Each number is 50 + 12 x the weight over its row's rms, rounded and kept within 0 to 99. Layers, rows and columns count from 0. The size before them is the row's rms in percent of the matrix's.

# k: layer 2 attention key, 128x128, rms 0.4, rows 64-69, columns 0-127
# q: layer 2 attention query, 128x128, rms 0.409, rows 65-69, columns 0-127
k64 067:48 37 39 43 56 42 63 63 63 49 53 48 37 33 34 42 46 67 44 67 65 62 58 71 74 64 30 33 44 40 58 32 39 69 45 55 75 58 60 68 60 52 23 38 48 56 44 33 51 52 61 53 46 54 55 40 46 52 47 62 42 48 41 63 17 40 64 55 57 56 67 43 66 36 51 46 51 49 44 45 68 51 39 65 56 54 46 55 48 63 58 50 40 53 50 69 47 35 55 56 43 34 49 40 77 67 67 35 52 46 49 49 52 57 50 51 60 60 19 17 37 60 42 64 54 38 67 45
q65 113:76 46 69 54 53 65 42 65 57 50 37 60 56 20 34 64 36 62 39 58 49 35 51 51 53 25 51 62 43 62 29 27 49 60 53 56 58 32 66 54 46 70 73 37 49 57 66 53 44 57 45 51 58 37 78 35 67 46 33 38 45 57 52 57 57 52 61 39 44 39 40 32 59 56 58 53 18 44 60 48 40 67 68 39 64 70 61 39 63 52 56 60 38 54 60 38 60 25 49 36 54 65 35 47 42 61 51 46 61 44 55 36 55 35 47 42 34 57 47 51 46 59 48 42 61 69 57 54
k65 073:76 38 40 35 57 65 56 16 39 54 65 63 47 33 43 49 59 59 67 57 35 48 37 40 32 48 50 53 45 45 54 66 58 47 76 58 34 38 65 57 59 45 64 58 51 32 51 61 34 60 42 55 48 35 66 35 53 50 41 52 51 24 47 47 40 38 72 43 57 66 59 50 40 33 69 65 48 60 37 61 52 52 59 44 56 34 63 23 45 30 47 50 52 51 74 44 60 26 60 49 43 50 51 48 53 59 55 39 45 67 56 43 52 49 32 67 30 67 62 62 62 49 58 65 66 55 64 61
q66 070:60 42 58 79 52 42 63 51 47 59 42 60 53 51 45 57 66 38 56 43 26 58 58 63 47 44 33 72 31 43 46 60 58 66 46 57 56 27 70 54 36 49 60 46 29 71 59 63 47 50 39 47 50 59 42 48 43 70 38 47 48 50 46 59 56 56 26 56 63 45 49 35 42 54 41 61 69 66 50 54 60 38 36 68 69 63 52 48 57 54 61 55 44 40 32 64 60 45 34 70 48 35 25 45 55 49 65 31 60 62 39 55 61 57 47 75 45 78 32 55 53 66 54 36 40 61 32 28
k66 080:55 54 38 51 54 49 60 61 30 35 25 39 30 31 35 53 48 48 58 55 56 50 52 51 55 42 56 35 48 60 47 36 52 53 55 38 52 40 63 48 50 20 56 64 59 52 32 23 62 56 57 55 57 24 36 76 28 43 67 48 59 56 53 51 55 21 60 47 36 44 26 38 44 56 58 34 44 55 35 42 73 64 49 51 63 26 50 53 67 60 54 37 61 45 52 61 42 54 56 50 58 67 56 55 69 53 44 63 42 61 50 23 38 59 54 64 56 57 54 35 66 44 55 45 38 28 35 69
q67 086:29 63 56 37 66 53 51 53 34 49 55 50 48 61 54 46 55 36 65 45 30 48 51 32 63 81 53 25 45 54 60 74 53 32 42 42 55 64 19 52 57 45 48 51 65 31 31 39 64 55 67 47 49 59 53 46 41 63 54 53 55 39 57 64 60 58 63 48 72 46 61 66 29 35 45 48 47 48 33 53 47 35 62 60 37 50 48 63 50 38 18 33 44 65 64 37 42 39 33 47 59 69 49 51 40 41 39 42 50 41 70 59 31 53 45 56 50 34 73 55 66 52 55 54 61 33 42 61
k67 093:55 44 26 45 36 40 39 45 67 39 35 52 52 50 36 39 39 46 44 33 31 38 31 29 52 49 53 23 32 34 65 39 33 31 33 45 37 54 68 59 42 47 53 54 44 65 57 60 40 57 30 51 55 25 53 47 56 46 37 47 46 68 37 42 43 47 61 44 36 50 42 69 54 45 45 30 40 47 53 57 58 29 64 47 46 51 45 35 30 29 47 48 41 37 43 58 59 42 42 51 54 50 54 45 29 60 36 40 42 49 42 31 52 48 44 24 31 54 44 31 41 51 60 83 27 36 43 50
q68 083:61 57 50 53 44 42 51 43 58 67 57 50 35 48 41 36 76 60 47 64 37 47 24 65 26 37 52 38 60 57 59 49 54 54 49 30 63 83 67 39 54 63 47 70 55 61 61 47 46 46 66 43 51 63 32 58 50 42 69 49 51 60 65 45 45 41 51 32 51 59 55 91 54 55 47 35 41 46 47 30 28 44 63 68 45 62 58 35 38 52 48 48 71 45 67 51 61 63 34 56 39 44 52 50 54 49 52 48 29 66 56 48 56 20 42 58 58 52 57 55 61 26 42 39 47 54 38 34
k68 085:63 41 48 25 46 60 29 48 37 63 53 40 66 48 55 35 44 29 66 42 38 44 38 43 52 55 41 37 60 34 35 30 35 60 74 49 51 51 46 62 40 22 43 43 57 45 57 79 39 59 48 42 29 34 44 38 48 43 49 49 62 40 43 80 36 61 42 35 54 58 67 38 44 51 53 49 55 51 41 55 53 37 60 35 45 51 69 44 51 49 39 33 42 66 66 42 49 47 56 48 10 66 45 55 53 45 52 39 21 61 33 64 43 48 37 43 64 44 54 46 49 45 44 40 66 43 69 57
q69 086:30 64 63 41 52 44 59 41 78 18 40 42 51 61 58 68 44 52 38 38 34 33 61 45 52 52 32 68 40 54 41 38 39 54 66 43 54 37 44 30 47 54 50 28 54 50 35 21 17 61 56 65 45 34 65 57 50 51 55 40 56 47 59 46 50 68 64 42 50 48 63 42 40 49 48 62 61 51 47 52 57 45 57 56 62 53 56 51 45 56 80 49 37 51 55 42 66 46 39 31 61 36 63 57 50 41 29 55 54 50 55 27 25 76 56 54 36 66 70 46 41 65 56 46 56 43 41 49
k69 106:55 27 61 39 37 45 45 50 44 41 42 24 36 68 47 49 63 72 54 66 41 52 43 47 52 43 23 65 53 50 35 22 51 55 23 66 31 36 47 68 57 65 54 28 42 48 53 72 51 53 68 51 68 52 38 36 41 55 41 59 64 47 59 60 64 42 50 68 80 55 60 58 66 44 50 61 54 49 64 49 53 51 36 33 69 53 58 51 55 33 42 44 60 52 60 29 39 34 52 34 45 50 39 52 50 68 44 51 42 64 51 47 60 58 63 68 45 44 56 27 66 45 43 52 53 39 48 72